Each number is 128 + 24 x the weight over its row's rms, rounded and kept within 0 to 255. Layers, rows and columns count from 0. Numbers have three digits each. The size before them is the row's rms in percent of the matrix's.

# v: layer 2 attention value, 192x192, rms 0.129, rows 43-95, columns 128-191
# o: layer 2 attention output (transposed), 192x192, rms 0.14, rows 43-95, columns 128-191
# q: layer 2 attention query, 192x192, rms 0.142, rows 64-110, columns 128-191
# k: layer 2 attention key, 192x192, rms 0.135, rows 64-110, columns 128-191
v43 086:121087126116128138132112126128083131145111120120094154123153093110183107137133123115153141123142103163136160141120152134125150154141081127112107134144133176150117126148128119142144094188141172
o43 076:112135124146143090122098131134122120142105107179133089156128164114094095101126127127114110148188136104144146137124116107113162128154122130113162105098123088126113152084135123126112151094063072
v44 088:137087126134131062134109127129173116133139150091154159107161121120084126113132132134065109126102107146141148120145113141128190126145115126118061137108140136126144130118124103118090111109118109
o44 073:118133106103113124114155152129100136125112116121078121162100111102085133118149153100120117124121117170126098125162141145119121087142167142110179152138084119117147124123073135087151144154161120
v45 095:147103140110085135153122128147137141145113115114096112119073111118138137102123078101153156125138072122131103114175131135152163156154118117135117162123147122146129164181125198130122166124117100
o45 095:127131114194124160138163102123147103126133153153131104142124135122135100154147134161124100167150120112156140139095103161093105104129119156146115107086137163115134129078138111139147085145129122
v46 094:109153131108117083131110135145131114137095130141167139118125130151132138148118110099158079101135143132133134102127172115142076116137150114179158138090139153084121183105095132119108138127160113
o46 081:157129133133130153060113144123128155129117133112100097126116144119119125110143127147095133164114136085123115162134109126141169113140109131115124144149153121132112123172160127107161129142112101
v47 089:122153132141163096130166133151118137121116112129121143103127166139114116105120138151153116142094157112109125082096114163143160146109144114146122096187107120136131118104114108133129156163127155
o47 080:135118120146148120116126099110144162162129128079122079144102148133109158124150145129111078112132170155147110136111128116151114134117147191079162116130132146141128178101145127125109097098131120
v48 089:131132126097139128099102063109113126133072146110156126137139152132130183125142180156119135182089148156094187102120145124164149120159115137089155144107129156128108124113109134093127150148109168
o48 079:119088122142109095129127138157134171133182130131143084112171113197158130168132120104150102121152112156200088139091091143148087138107158167164117114174122112149135119136167094143151142114110148
v49 099:148183129075131134118079175140126137144139145109104107180122127115121085086146119144150162117118096142135108109053073146095191133168139134145115134131129125157104078152128093151096094155137185
o49 087:137144108117099132125174136144143154139157142127099160108142118140108116144101135080136109130117148119115134125171154127137136136139161121103121132111114135103145192120157163073179105137130060
v50 095:141118112095140119129086089106105111157155117133144178118119169116123130165149110102140112104131151085151109119108090121120135094133149144106092113149151136136170125104134154114099124099137132
o50 085:144118148151110130107142141137130134146108112123134073142122105147094081143149161139156152155151081147116188171157175167160161147138125118141151129145140124134133127148127117135094154134078084
v51 099:134136110096132151103133134156167089111121124136124111175150102172148129120167163142048152084164154133162153189159122119115157129117106099107134112117144134117169105122152124067148100114128135
o51 085:137118129152085137109140120107085101098158100112122128063089135103148110152121132139166112125117122129121138107114130129118115129141136131129068132135134074113109108156107135131113154133148153
v52 094:174123098089178078178125123141167094102145113190093145114124104126163136117087139144183153126150134159129180119109150121109136106154153127135127116130184122157110110106134143086128102132154099
o52 084:117172107143097168115113120134131154143115102117141110115157138060138126121133100119087135122104179115125142166107124130160165142126141129153123080133127095111136164170142130081179088122134131
v53 091:104128138130152146157143125154156140138117119127122118147105133119162106144138116110113073127160130148108135129144128090127081122071101158125119099127153108146122106135152112156115158105140141
o53 085:127112137165154133123138137073136134116121109106175164115138062135148150133122143111120191110153112110103111144147124141127172154161133103169133135123121111067138109173124152094122130130110153
v54 092:132120129128124159153133121119129131154177147075156120125147127162119083130135110149081108129089179102097086082106107171081165122187138110153118148122126098129117109130115133143126145141124147
o54 094:139134126118140102132114138151099116116096110185114105139124116091137116095144156139144145138112142139160188139125151115152117102093131155111098121157115132157132136124142129080146168132107104
v55 092:078149152125145130095160100134120100129126124142141144132172087122139154127107148139133104126110113110088079116137158142115098133133106129117193161089149123128104137161093133103134157181119123
o55 078:103127078138118109090097143107131160114160153128123124123122173141141162166140120127156171126163127136137146154098087139115070124094144137130113108119135125147123115109138103167152146079125144
v56 096:146149136165143127104136190080133096146111154094137118107109090098131156103138141130158134118114143140165142127090118146145146162137125146131103163115120104124150121129127112117104089131091138
o56 086:112138153093118158130089125118152154145099184140115149138140160145111171108119107107093148129110158118117139113171131109125124110124156134105139132170116130061132143111106110148147177104155152
v57 097:146114090136212167096142112116115121129156151104180145123079119134109096140123130080113145110149118129143120166109185097121126126143132107136101084161146126142140086117147108135132135087122136
o57 078:126120114128121104149126117167126131126136102157128137112153105090144128098151149154143134100101143123118107120178134126137094150139147144159113144127138077095122170157096124063141131141136130
v58 084:125132114141090112144136149157107131154083129131139120145167153195143151123146132163106115107155117132157138133128118105144127078132149122122131112152155102118130140128111137106082102116173152
o58 071:116130169125124158100116143091173134146162127104120167108088127112117124131155153123145135185112132169097126148119139158108125169108112183127117123154117162086128128121169096155101177121145108
v59 093:126099124119130159140109057111142156143136133084129102129131104152141153110162177185085123133147136141115105109172123149159114126124138141113137111135143166110136106160128135151146130112138105
o59 083:114128080105133113110173125136110112117148119106161154109122129134155137145144129108123102103123102142073133130115147094118140135121122112136122133081079098128093126149090138079145181146115162
v60 090:118152141134124098115105138136153155102144136143143114178160132113138139120156142122113128119080056108138121107131105166147153105111122151086144094103140173153152116146158167117142136055126130
o60 078:126103142095094172165130129162140128112102115146121163120134094136120117120130087132115122147110170152126177125145091126115110094110140097133103149131130137167127074113103096158140184149108127
v61 087:122113128143080117115101143143142137156118164096132177155139094117121134115141098097116148104123128129142120114143079100147106115110119119101117120112145131193123097106135100133132141103164153
o61 078:122157155144134145146137132141132162125143103117120080120106112138098128142111141168158103115134117112163111145109167170076129108152124153114111099153091100073151190104114108134101104117138143
v62 094:122140077154153165139112136132118128142147134135168089130099136112074086123116111143152125154134084110069145136143102148166168115171136107143139147118114105147142114110106110134136124157145147
o62 085:182152128097122122151137173112158150129144123146074126117167119147169106120139141112092146142145154136171137106120133084157119174114093121110116137177142161123133149123133152110158166133132105
v63 091:149112154150177135119115119165117113072153184116114161135134154133133127109107129129105176154134124116085111126112116141131138098100159175086085117113150132128122139131114099142120132174094095
o63 078:126144139098141085131163126103130186127091085087148143142132069141100143137129112141137067110103170147173130101135157108107131119131152112127170089158152088115155092079135133175126144116139112
q64 103:111123124090125126098136062120122087144159157093173165154140126122126107160142135141083102117097171128144149159138098133118143110110112126136109134083111142117136096103144156102154174166124144
k64 103:129122130097115144093116067129110136152108088116133175153174126160130162140133095110107131114150137141144106157131108133120125140131061108111152129127104123124169145151123051084133126131127156
q65 107:129104170118145128088108121131101121096142182096107120123122161146153096137146187149084136114106094119136100169139104133112123132171150130125129113139168149102109140129148107134054146123110141
k65 099:102160147128178115116154133133122139108115132126154103104122123136057093113120129159156130190085149130134118088144124133107103154158132156120120138138162123158082143141120084142144103121128131
q66 103:123097074124142133167130091089149102188104102110122126140114142135118115122166126136165130143116149116196112154099146102126150140132140101120120100153143060121080152144125145132146123171156087
k66 099:127121161137183124131112099138149117104117134133150118117161121132173171153076157122091049132115112132124111084157099126148140092117082117153158122119126140151125141115129124141113102153096103
q67 108:099133126112133180154124128085134155172149124141140079161139146123171160122137150105103143142135140150131149141102088175135155114148141106121143111132122140113141122121101097097105151122154138
k67 108:131130131127185143132110143138104108129125113150136142145123157155132157173104130092106095118127097135125141130139085168161131130137127106092172146096121138103153135164134084097150119135089145
q68 109:127118130176112085066125116120128107113161121142130139169118152161167138119135120154163144162099104123141134135105106137209103126138109088134114115123185118123060144111150137091106153123125120
k68 096:120153132159105120097118134137151133106149122157132175125137127141116131168141172123118116104128140128133115101116102132134091117107113095164134116129139109155156162121146111134095082136107139
q69 107:155130108128123126141166153170117148120138154109166126109131123107169103135094119149154079148164178132116125150106117144091135099142174111104113111144150151153110120097127115091169110151157111
k69 107:153118110133120162127097130155142122114078135132124156147209146125136165144157126086147123112175150156159132102120123145098138118098125164098121155136108098136137075098112130140161153164116154
q70 106:136161132127101156102128156140118129117137107178098096113109107157144137153114140139108145127168098133110148135163136111142103162137109150133142120104137104115181130124096094169145096128096123
k70 106:104093101111107122080131166102122152124147116107107153128068145104120134099137121113154164144112078112152170119120103148084129159101153165105106144094131086103096140115125147181143147119151159
q71 097:127106133120113107113152132124133124125106140136149165104143100095120152166108155118135129155090091157140174105141142171164131127113092123121133132148126143125094154137118098150112135129118087
k71 092:115066125111133149131086100117108153142151144143108095151095134096137133141157131177155128135091105126121130167129131114049124142144157127082168075135171156138156135136183122164088173131139096
q72 111:161130150172123080105111120152124119159151106146130154159136122094177120152131120139103141103110134150171129121144143110120111101111157183100142144104134122165100143175157150151091102151131153
k72 101:153127072126080121124120156126155127129119120126127131136130134163157085124095137131137072151142108129175139119127107129100120120175087106148142139141163159133135168127116090125135095134146132
q73 103:158092149120102131152093125152165145137145120134136121117147100104113133083128099160125173149111136113115120136180092138126164142090142119060144085149140108122132077175070103112136124152135172
k73 099:145137105147150144147117133137182105145091096159127102133107106151136133165096138106138112158132116118127126158097126145105124130106144110120142118130106169122124108152156127102125109144147115
q74 093:144128073120134171145092103150121117132114137091135154088080108118132121138091140152132106135136210117054125130149132154131113140118117138152119119146098111164129114166128125095177123117095120
k74 089:142115134100119192089194105127106069135131154107134158128126150167090160118175083127132132110138175104101125132117124146148159140084159080132132141143126128118123138110141135158140138110131140
q75 100:157154130144124109159101122089170170135117115124114106162179124138108140151159128095117084141110129182141158136113123132145131127119102111145137118121120150147124112189147142091069147140096127
k75 097:121158105087160098124103141098135138155133086158152150165136141135105091126163151129128116089121155108119126114141117129113156112137119089104154096139104130150104131127116082107122144121145167
q76 110:123121104136163134125147142123139114091147098145130171113144121135098151125108110143119122139125144133144120139113066098161119128156144118134147188138155091110136113160184066158093138140127119
k76 112:108122142132122173143124124104133085150122134124116088115132108107075136168171135150132106134125130111110136122172140138126056161131116169111115105105141141121123156129173116127124131158109088
q77 085:129125133094108143141103119127163144121117118086113144111092161140090160124141132114142147137130143094109118123118136095113144115142138089149125106112099154144123146117157098165128164106132138
k77 085:129133128107108095122110142123132128166133128112116049093134102145107165163150096134102134111094131081108135135086120158174135146123158113151124100082171130120130108105146134155091131137107100
q78 098:109112135121124168153115161121090187156148142118172138106148188151120143139145154114128149119112112126103128099132134101144122131155158094137142140188132137149145157176162110115092122120141078
k78 089:147141112116129100134126157150142126112132175136130141148128107127095139095110139135126104149140078116110140118120176118115081091166128117162098144105135112154105128110106159123129112156132100
q79 116:119144138141151087129132143115147108138130121125131130152140109122098146095140127140090170129150154130121086176150116121130175120135103137123095127114101118141087182130176117149122143118136127
k79 109:089083128110165128141119132124138153091168186137130131109128104134114093117160109117126106087107146152109127138081125130152107122136158186126134102172135183145122120133148157103064105118123097
q80 103:125114147126159142138132125101135130118123132107138126101127109154136128155095087158113126153113107158121163096125145111155149151109129145134136130100121127137180071155108140093141133116138122
k80 098:111083142157095097150112179156139124094117096100104145111089127101126112122113117113129100160106123059121123166147117108116150146136156118132155159122136118174163125150161138107145139110092110
q81 113:145131135138124134133142150128115127087107186140129098115140151128155109169107135096111064134128116136113129106104130145151140160154085113108147118109132130115157062143140103118157139159120165
k81 106:112118143101127125101135116135144155163134164106075106137115142123096104128152127121167145104111127138168175099103104113097153141139159118038123136092089092138130113108129101127177144135116172
q82 107:147167161069146121137084104160126126134098123122150133117138133145092130123076104136126138135082132052102140102128142147143102130147085158142170112121128155160143136106112094112119159148117111
k82 101:132113140125115159106146107177057134148175130140115121162086115130087125076130130129135147170091158089106105128106184114071050107150119149103162116118165141101130143093147149158144118144093156
q83 113:133126145124124100081123158145149171107159135188103124084112136127181131127125136139135118097120115146128189140133159149160138152138144110115131158152149129112109097167137186091148103091128158
k83 104:126092105132117112100103136130119142116126105133142137122115120143152087122137133129191148156125120086122155141161134126121072129118124147137151091129143115161144162105139097212134089114137153
q84 105:144128127099134110126140113148105106129136143138158114124129099167089129119115101134129149112177170125085147116157175126117186136184095119149147126084089113133123106152176149089129125144166144
k84 102:155109118135123083116140102132107073150135141134128181102138126142134095103122154149137124157120129128148134175130106141156152120091153135127122132136125099131142133112159181123090096111123146
q85 096:111138156129103091143125130141122152154127101092138042156179158123144133121120106133119091152137101113155117127163104100120125122101102203100123140096108155141098127106156140134117134139101108
k85 092:098145164129151136120152139155138136121181136161106109131138140109123120156110157107140088082120140142116102070099126118091120105126111132080143112150113116110068099134151101150134091171109140
q86 098:114170101165063126130115136133142161134105187096075147166107164124136125102101143165124127118115107146141126123150123111107125135099127146148134152122114116154127148141099138148108109094131127
k86 092:090132114066124119147143118144124116140152110149132083094133131134138134154084100178138083101158119133127120138144122137137127073177118095149134125071111134078117136122085149128112169121146119
q87 104:115082109128159116135130152086162136106120123177123108122202115161160118129102124156120115178155104141128114116142142127145139109144142106108136081105118123133119107123134145140141131169129100
k87 101:158136097189191174129119129114152164100112129085099132165134109140105166175139168079134102138118105118158098116151118135124102080130131104147157124129109086129118113158143136115106125155161145
q88 118:129161144163117127120140120137123167149128154120078162180142119141101117141135157123163166144118099121139085128123142125133121115117138153136133132139149103160129124120167120130099098099107151
k88 108:109141114130144145097147135107165125116160147111145112102099117159133142128132156138174170131132100159137136139126140128100093117117141083128117107119169161177113129052110104100095135114155137
q89 098:123125116136168142157106135108134131097108114134124134167132090126190082127143144112140128130147146113134131093104136124104130111154125115093144110138159129122172128164184126118088122150046120
k89 090:146160153134140156071143122146175106109101140082148114116086115109098120099167162078126105126120131136117163097150133150079145113159149133128133081104113143170116164159124115172110132128126136
q90 098:128141124156134149116103171126132147121077126142130096144156123104134111132126155135142129136149111115135105160106096097112081127131122116143143106166164097114110086136165094121101107166119124
k90 096:116132175091131126140127106084138076175126136114122143115124122142104145145167150161149097151167101123143130169161138139148148089116113133116151143075134116163040160107135172148102152152105125
q91 107:124113122101113146141101063123132167156127150139149113108117138103131118159081125115122125105125142120089168115098125126136129135133150094118127115106156166142130087124107103096110161157157134
k91 103:146103129108077149126113146132096110148110114137054138151120126152157136131154141091131109136133127133096104158144126102156161152129120137131112102105150124116166131146148162121196162111107151
q92 100:127141146181109138120142141125122113085137129133125091129170129092124134143171113131083130130139145163127093152079096146133148127087106156138157148138103126129142135094102176156129157126130102
k92 101:144141105104160104147071144104124136156114077094115165132120124111152115130139063143126113145155124136143142114138128086117142149137126153103118120132124109139080140176107114105130130099114151
q93 095:074140122143127141134166123092158119111121105144140143135143132173152123138137111093132112117136125143144122130161134147146072110112113096083110124151114110089080168119145155120118204167127145
k93 093:139111162133126119138079139110150126142111122140109110134117129155163103175149116132094137057086151103101164106122123125092129137116096151120158105115112152144154132184114103130134173129124123
q94 102:143120111153130115111117137129132163148108158103078113137099151091138137138162125122140163140119151152168164114131091153087144128117116104067102141117120095075145116124096124152141147150139137
k94 094:112140160157152134072124124147120138160147151183150081087122130109176082142131118113122130134163098163148137139151109143121139130099117130072095143166142107112106141102109115142116122135139120
q95 114:107109140163085159148124152159130138109125154141122078123076160124146092141112072105118101140153132139139153155159102134104107141115118123135135143157127116086159153124101178115147103131114106
k95 108:119121127111075105123104075115121101134146130140155129100138143113147139138111151176071088155136151144126148117140123147148163164130136140088132118153102072137099123194105161148122149146163162
v64 090:134143135129142124162099114155136126109110143103182162085170166109128097100102137154135129160097122117114088160126181100121152126098151182160158135080139130114126123137135114121084132131133120
o64 088:162112140146078095111126118118087130145124134110090096100099133129140126139140120136131121130120123135125160108114116161170098177140151124092145126163146109138144079105110158166143159109143095
v65 101:157097114131130086082127067085184150098122128094173130129136133163178143084119141112101146118136136142133146123157114154115145144126105082133108100125105128086130121144159163114135125164118148
o65 093:130131142142098124134137132123121147135089111138117113125122105175120146115170076140148090104106116097137119130110142130138120146129141155125113158151126135118159137099138129152142109127171133
v66 095:144136121108119139093125109146089123119082135094114128118147114165107124144183143118153176120119114156097157081102121130104157136080082125119124160119133140119117099087154123152108101149137132
o66 091:147128074136097114131120124147103143108174187174137122076124103165109143102125135162140119148119130098118122103121139132170125146108111149153122125148151139091129109130150119136182126105108114
v67 094:120124163134137117136124119131142119136115158121109141120152076103118101123142126135078119126134171159092128113114143103136210143164138115128094140130140136116106100154121124164140106171146086
o67 086:096108108098111115144125136144115092129160111146166150096107194110149124093129155104151147155131095148139128130115133151094117104160171132139128104128115114141155107109141118102172113136175188
v68 099:158142128142096147126129169104109127149117108132136110135120136112110158130140131071136119131123137138122155129161065125150101129084134097157095155124103136101123171091094157160135115123150139
o68 093:130172102110183128141137127116108072141157144146125133156123127161134113087106084152142125145126152131131148135134171138150128120122091149129131114132121132122089148125149135119149128121123114
v69 101:111175172108136098123126138127120131119112137088099110152120140172122106113088117144126105179125122123110126152133167153135113093136142091090160168144144121167140119134147108087132113113093192
o69 091:144105150191129140162139116124154180116115132128134124113122124125148132185149147127131140134113121121150129122162106137129126135129155133120159104111130095098123121148128083131135108144146127
v70 092:090084138146118107186137156142125113114114161119129094155111105134140144117137118141125109153097082136120135110183151105138128135085145133090108128081148134132133134154171138120151104187123104
o70 086:092161135156141136084135133074137115140138141096121127151153167137137136136153169072084120108121142130132147129105157117130134100172176108074121137104138106127088123134123117104159130108148155
v71 095:139156119155117100146090142133128126136110159164126168172089120110085118132147123108139132127120119125163145150115121109081176107128064134163173146129130152128133146102154148111097114125159103
o71 092:145148114119184133133128146139151123163125115107111111120169075168142155120116105142144106156145151142110100092121142120126126173140143113081133099130099102103116108142105126086137140125159160
v72 098:152138143156154147109129087112143126092086124154204130115118141146114110139118152145116137172132156107150165169126112141091092109172144116139114162141091084099117129190125141137168142132115114
o72 084:159153147149100101129129114152128081170129097118126149101168111084151172129113132107129135098108125113138108088169109129128163138087096152130114121128126123166123094105133129189110100132142154
v73 089:115139097127101123110131128145160108124152152170081095111161136036173110175172130121093121128145132141113153116162087176143126098155150131129062118161149142109157133107104121147170131112139126
o73 084:139181096109125140113151132135101123137138111069123194104113129138131139146145141121164119108122144095141131091093118099151127147094106139146140121090052103179133113114134136132094126159122109
v74 091:122111105189101133089121074120120157113142157136112104095162104132180087120116089167164110120165115172099098147103072163115088131130097124117125113119096145163135154126141141162093179172150149
o74 082:167156101113125107138114127158125127157109098117169133128109097122113140149120139103140134135152139078149108083133141103127163129137123128137131149095126125123115124170148127101108084113124155
v75 094:102151130143105086140132128145158138105166113095179132156143141136133122152148102077118116124113075141135096079128139123148117151126122086154127136117151137140138129143133114101118116134141138
o75 085:112100125150126186102121150104143139093114103138100132093140135160108159091089093127151105119148184114121113103157131097120102148118157092121175127095133139131143078180081110105157150139090132
v76 090:133121149129128126123107111134132100131136099082121101142070100111130150120111133132166181111110181161127089146147104124107129108137144143146112153078102082137116121139131088163104080143106146
o76 086:112151130142112136131155151126113111127098116143115170134133148125117163130132114123100117138169116126132134090144154057087121131104137145162122123149123138110163134112147180097156119160117115
v77 085:166146120162110178121145107104117123115136181146101146137089147138149110132127133149104144113151115098129137104132098165129138131130109150119167175153083160130154104163135127126101124123136095
o77 086:114147124101169084169116128146122133122115097104098158180137131115104121167135099124157088155157130127140120162162124127167102159106098097120155107116074117109106121113131135131084098174118159
v78 098:099116130110124119159126126089087163120173156078144131145152122069137145113098087127143099132098104108137122137103095138185149131142145149113144129110140122159132104113119107132125136159073128
o78 091:159061152125126159127082129149159113139110150143141094156143136171118097121146135126151154143115178169144114092137115127098109118149121097108139125148083191149137148130148202125118130094142111
v79 092:122122175128111074079117119131129125115167144104163128110172143120093143105132151107167161118124083141138171083163134106110129102060159139123091126096164166153127108128095111127113130154127141
o79 096:110148093149125162131156169153086103091096094153080081109089111134138119145163103117136174157120129111127165158119154147083120127169111166141153118125112115102136161167130129188138135082103138
v80 090:143119116088123170147137124105128118090105188101131157111115117140138152143154173090155141148126102100129097113142119121134117133144095110136137125127109159104109148133143137121114170152117140
o80 088:175144123187132071143105099103137124139111132152156098126145134131143118105169092121148108107123117130124139137122143120159133100151156080129102116150164093120071128109115144146169083131137138
v81 090:100111158119187090125124110135133127148125116093130127161119129087137129146097162177113135164113111124154117107138153125139129121155151158129103116128157055107152094105131097131122144073108119
o81 094:097132094125110137118116175100133156120126177127111138079102151149134120184143102125083139116117151122168117128134095120154147092104147107106116115143126159132130166147126180116158116158092110
v82 084:130157144141105078110110125126136121164145121075132141153135123147156099093146133132131172123136131134162159073166116134111092118153147127093081135110113123154135091122119087167135125128167148
o82 084:112127145135134138151153150124135094074073143142120111103143130139095131123138073111140130092133134071152112178160134133109141141103120200151140078146111114116161192131102172089129087147093130
v83 095:152092139174158102137128110130103109089151139107147153113113129101159065143119125101134184121162169155121132150137157132131143097144109136153109103136163085102140136146152171159127107127127127
o83 090:125126057150158160109109165177099169149113085142140209121137109135069141113128136148093084141105148115130120127101145117116142105141149110132110108135087142171120134132168151125105141140125115
v84 091:131146104128099163170125110144138111178114123135152142144113182155103140120131135156149098149142166126111156146113165135142091105103118100142143147107132101122124114123149112116126110117146082
o84 087:125113153153179106118127150134123112153094200166140119150102143123082124124155136082141138130162119124118103157097147152083126115118101111107193145095141125118111142165099155108122128166088145
v85 101:097135151129141078113095129122146111125109143132120153098129141147163143141130145153167105107107133097098169135161125138123172102111122144115152132142117112105107121147165103092139102161127149
o85 092:130090099169121129107156158131116128136139111114130114168132119137141077152155149114123133172121107141124127101079130111150102159090111132130124132125144095148120115113125098174125130151116105
v86 089:120138138092094110126104145128153131119142129121093112142136108114132170075137142148092100115128136138113112115150107134189134153125115158156111103057158092150089079117123157148142101135147134
o86 087:126128130105092111119121151090149084073136166097175149142125166111159116147111105100121088158158176158084086134144132123097110121134164112145160122151115152124144113166149122114115201104133158
v87 095:111145109141076112150124097147129092147115116141078131114114126172164095137146100091140156078102115096131153124156168099114072125138091121146138090088129155158172136125122122134099166135155133
o87 095:157125176138139126113141145106110161094118144139205112098094118151109117109156133183111144109138150126122144149118143111134153137160118113149147141126108101157084149142179097083122139107114100
v88 096:131174132166175126145101123095165087103155118137132157137156146143112121155140159073097133078135199082096118083102118111136141112175184156185101141101121133117148130134107121128122145133106098
o88 090:137118162142101147117127135156139144127130114164139119134113152141093091141129114165167080134081107131129105157135111117135105130128140163143118161155146109123093125094104125153116144107109106
v89 098:134104112132106147147061101113129146170087152096121088138134103136157111180151133132093163110131126171131161118132135090132142104139128135141035135105168111133152116163155104113133091151108130
o89 088:115116091123192124078153169099116107151118136120116138122132157160078105109134158114120126099155105095150084109111143104101157133184146135165160111145086126101094140115117150153123126111106123
v90 096:123146146156154175134100163131128108153158142105110071102106124099080148154159140090109159159156157122136122126120130101106141132103134153135164105136145130160118101150110108156145117139120136
o90 097:136131140162153124093147121119156123147146150115109117121144129126077137125098104114156083130146135143087133086156121134135123075136149127098149110148136071102114140073136140124127110152090123
v91 094:115098128135104165121155113087149119122115128118160106114114152130104125142130194072138146164105161127087143172134093097094117140131125128146116118115121153106140113089148151122124100140090153
o91 094:149140148138100144123125134112174078122156101151103140145143096118111156134138093119127104104118107139090125123118158124110110138114160096099094130126113109114101131135088113127102144142127133
v92 093:118120126131131102130135134129132124111099080128127133095153068109114114143112144123122114155163144143115148153143100123100117173112156133131124186201139119161157153148146106135132103138159098
o92 088:156170138138134138141121149113109121116177159071095170115128122115134121146126137136100104111125117122131129179098164149122149088120094111127135069083145116073106108138124131113125169119127155
v93 099:096124122135138139126148129122137105148165169144110079134145107121130097141147184091128127100159127104146139154135136120066115161103122099139106141106116152119169121128135095159147146069122102
o93 095:142155125145126152151153154162118099120085082108146166092122103144119121101109100127139144107099126122098132150114138145133155083160105151150151120146142125141064178142097160142114113122088122
v94 086:098132140126158115140159156154122100088145091154126122122159122135097170122129111125150144090123121151130057106117140073124116130117145119111109117101118144118103160147114124138133156119190135
o94 079:146176111133064160129130091122142127091174146139122117142094131118137125124085127175137153148129092157121171110137157118108135136118094133157112100153162161174125153098134145087121152074132134
v95 094:115106167141137109112109150129147148119124052153116155100126091078165144134133093142134132108175128108131134132104141114132134147110148134144093117145139133108113110113142089135184135128124143
o95 082:126098087138121138102126133112112120127165154119108096123146130124141142160140111138125112175152113101151095147122127090103152107123131115176146114133130156158098150158153133115109119112099146
q96 082:109121123132093096101208123102130094138152143137146167100162090137131123106156177110099072138122136161134098165132124143143105107093108181106105142111146131146087144101158136111069124175153099
k96 081:139166143147115123147136113115136097112165177115125142149170097147103095120155099109106123090141166128147069114145130134111120107131132175179141119097152181158148127113121108163103143155098118
q97 073:117154122110074099145109134157079133134170125156122097111108158128153161151159128148129152084125143090121136094090148130162167104136148099136151154123105138121118146101151157166135112118100139
k97 072:158080128125121118098097116133128110138094124113138155139144170157155139123120148080124130103114135095097117167140091142127126136118108136139145112107114125103139162101160110141172118141074148
q98 085:111087163128129133101112166153145132161099138101122127140103124134134101114120117137089141131119105094133158119130094116142162101135124139121117109138105111103149119125145113095185088121094192
k98 087:141108121085133150122119125178112112126113118165153125109167141111147168155147126119155131126146159116101157101142118130167135135105147161158131167125133117114149104113119125175139098123082156
q99 094:147118141118163143103116146149123128099116131132111098116110136125122162154155146111136127106127114106115155126108117107122103184113137085091130132153166099098143100133139105135170110111116139
k99 095:160103156131131133138110128178110107160116104116133109110084128093144130151141089156127107126139128126098117144132113132153135137119122124118130157128071083109096145152123115161169127138104135
q100 069:188138134146176142092130091137146113132146126108136115107120123118096101103183112140123132131105164148126091094132128124119154153117140151114100145124133135104105108109139160084145126100162110
k100 066:141140131108134121170103117127136115076100116171117182165143093140114112093099120150151151131129138134160077082105152136168160127135140173134117148152138115136155141108098116157171146158153175
q101 097:154133132090135110111097140134097138117107087108099086170131118123122144119132124112089100132137155124121143134116139148115173132090130146119119154115105103081149155109130159129187132111106125
k101 095:135128093132140132115070143138097136113121123134099112141153125107132126139128132123112141115103121117145136112128105114143141145164102138120133111101125072125152141132137090154190132137082168
q102 072:153143117135118118103152128114113148131115152163124108106132121134105117165121143149128177138127157135102148145144118126156111114157138130142164098079099179165142138123143138088110151126171112
k102 070:121152114120126118127100127119166150125122094135127133162100118101098143118098130159082119152158094180149112149118119148102114109138130093158108093130169080160115161112124150143139121164139120
q103 087:111131102113121122170108102118133133122078163141126115107144163121110128137139103145146127110117119130133116135117160119119102102142126096169144146139129147122095149105135126098098129147162146
k103 087:095150163098106115117170127169135135137117114117112097165170147088111151119142158096085128128136135148084092117139122133170110094129118155113147120109091175106151107137135106107076142109113112
q104 093:093141127156103127144115126111133172117146150111112146124119157153118149091121124148136154106095140152072153134133136147119119072126168114147137132128135172141126135122164133087103080096172110
k104 092:084123135102117109097173120152087151147128172126162128121127155101127142162129146148121136090143160151088127174138149159160090084121135123161154109150115165167124144131128145083109092108159116
q105 091:103131100128131085090143129118123133150157163134136188131115106144097107110094143140124134123148093142132110125141126137101096126146142133150129136142173176169123133123118125077094103103161118
k105 094:133142069141146137114132106118119140102134165135147135072136132126131134113141143118133145081108127143163100129125134130107150064128165112193125130118172156124145104102114156113093109096138142
q106 082:153134116141175069121126143128135121101131137135116148143135103154100104141152109120124126094137146129172072137156154127114172119158139171107113108108111086146085156098121168161136130111125150
k106 083:142133113131139185127108095091168122112148092129145137158147125131147108122119147155116130150142133115139108102092157125092100101132157152153127146196137125118154100166155104153122126144120120
q107 074:102142098123126105130059169104130124122159125132110098117132096082107135125131176120103127132174130143114153151084121110100137136110144137113129111137134080137115138120110165108103129129125126
k107 075:162149086142135137088137127105124164154138121128160141147125158139111150137100104128104155155144127149123084152108142126108137108127180134101098145144159122102139151111095101144103162107147147
q108 071:130147198124157166105149111119112125117163148154078122106106135141133120164120088116097142098129142114138103133108131129094099135130136153129156151107109145128153142145113132163145144112147125
k108 075:140143100085172145137122087163151144126080127086147156101146139131148134158122141179138095130112137141123135114092130127116136128100126174118125122177128076138103141160109146099134102103111167
q109 066:113138114157140129148087159099126132071168090181122108155176138170146148118127119121093188135094129129096134129135126123127107146169126162103088162139115106127141130140117104104135114172191161
k109 066:170146100097176088105126081123144144162100138118130158145088088085148100122118109102136132143193135200139104114115137114113127153169113150099112093147118115104088101123078132150153157124127114
q110 080:107151159129160125127102130126118149159135132094101149174182126120105135115128124104162140099125119155102099140138117160116137099147106110145142114111148120124097151155154134121065134118140096
k110 081:128166107113108145167083156085154121110132096125132105147135159118130097141112197119114121126118111188138139127127137126131145109144164134153146108141131160144147135116103143122103108101132127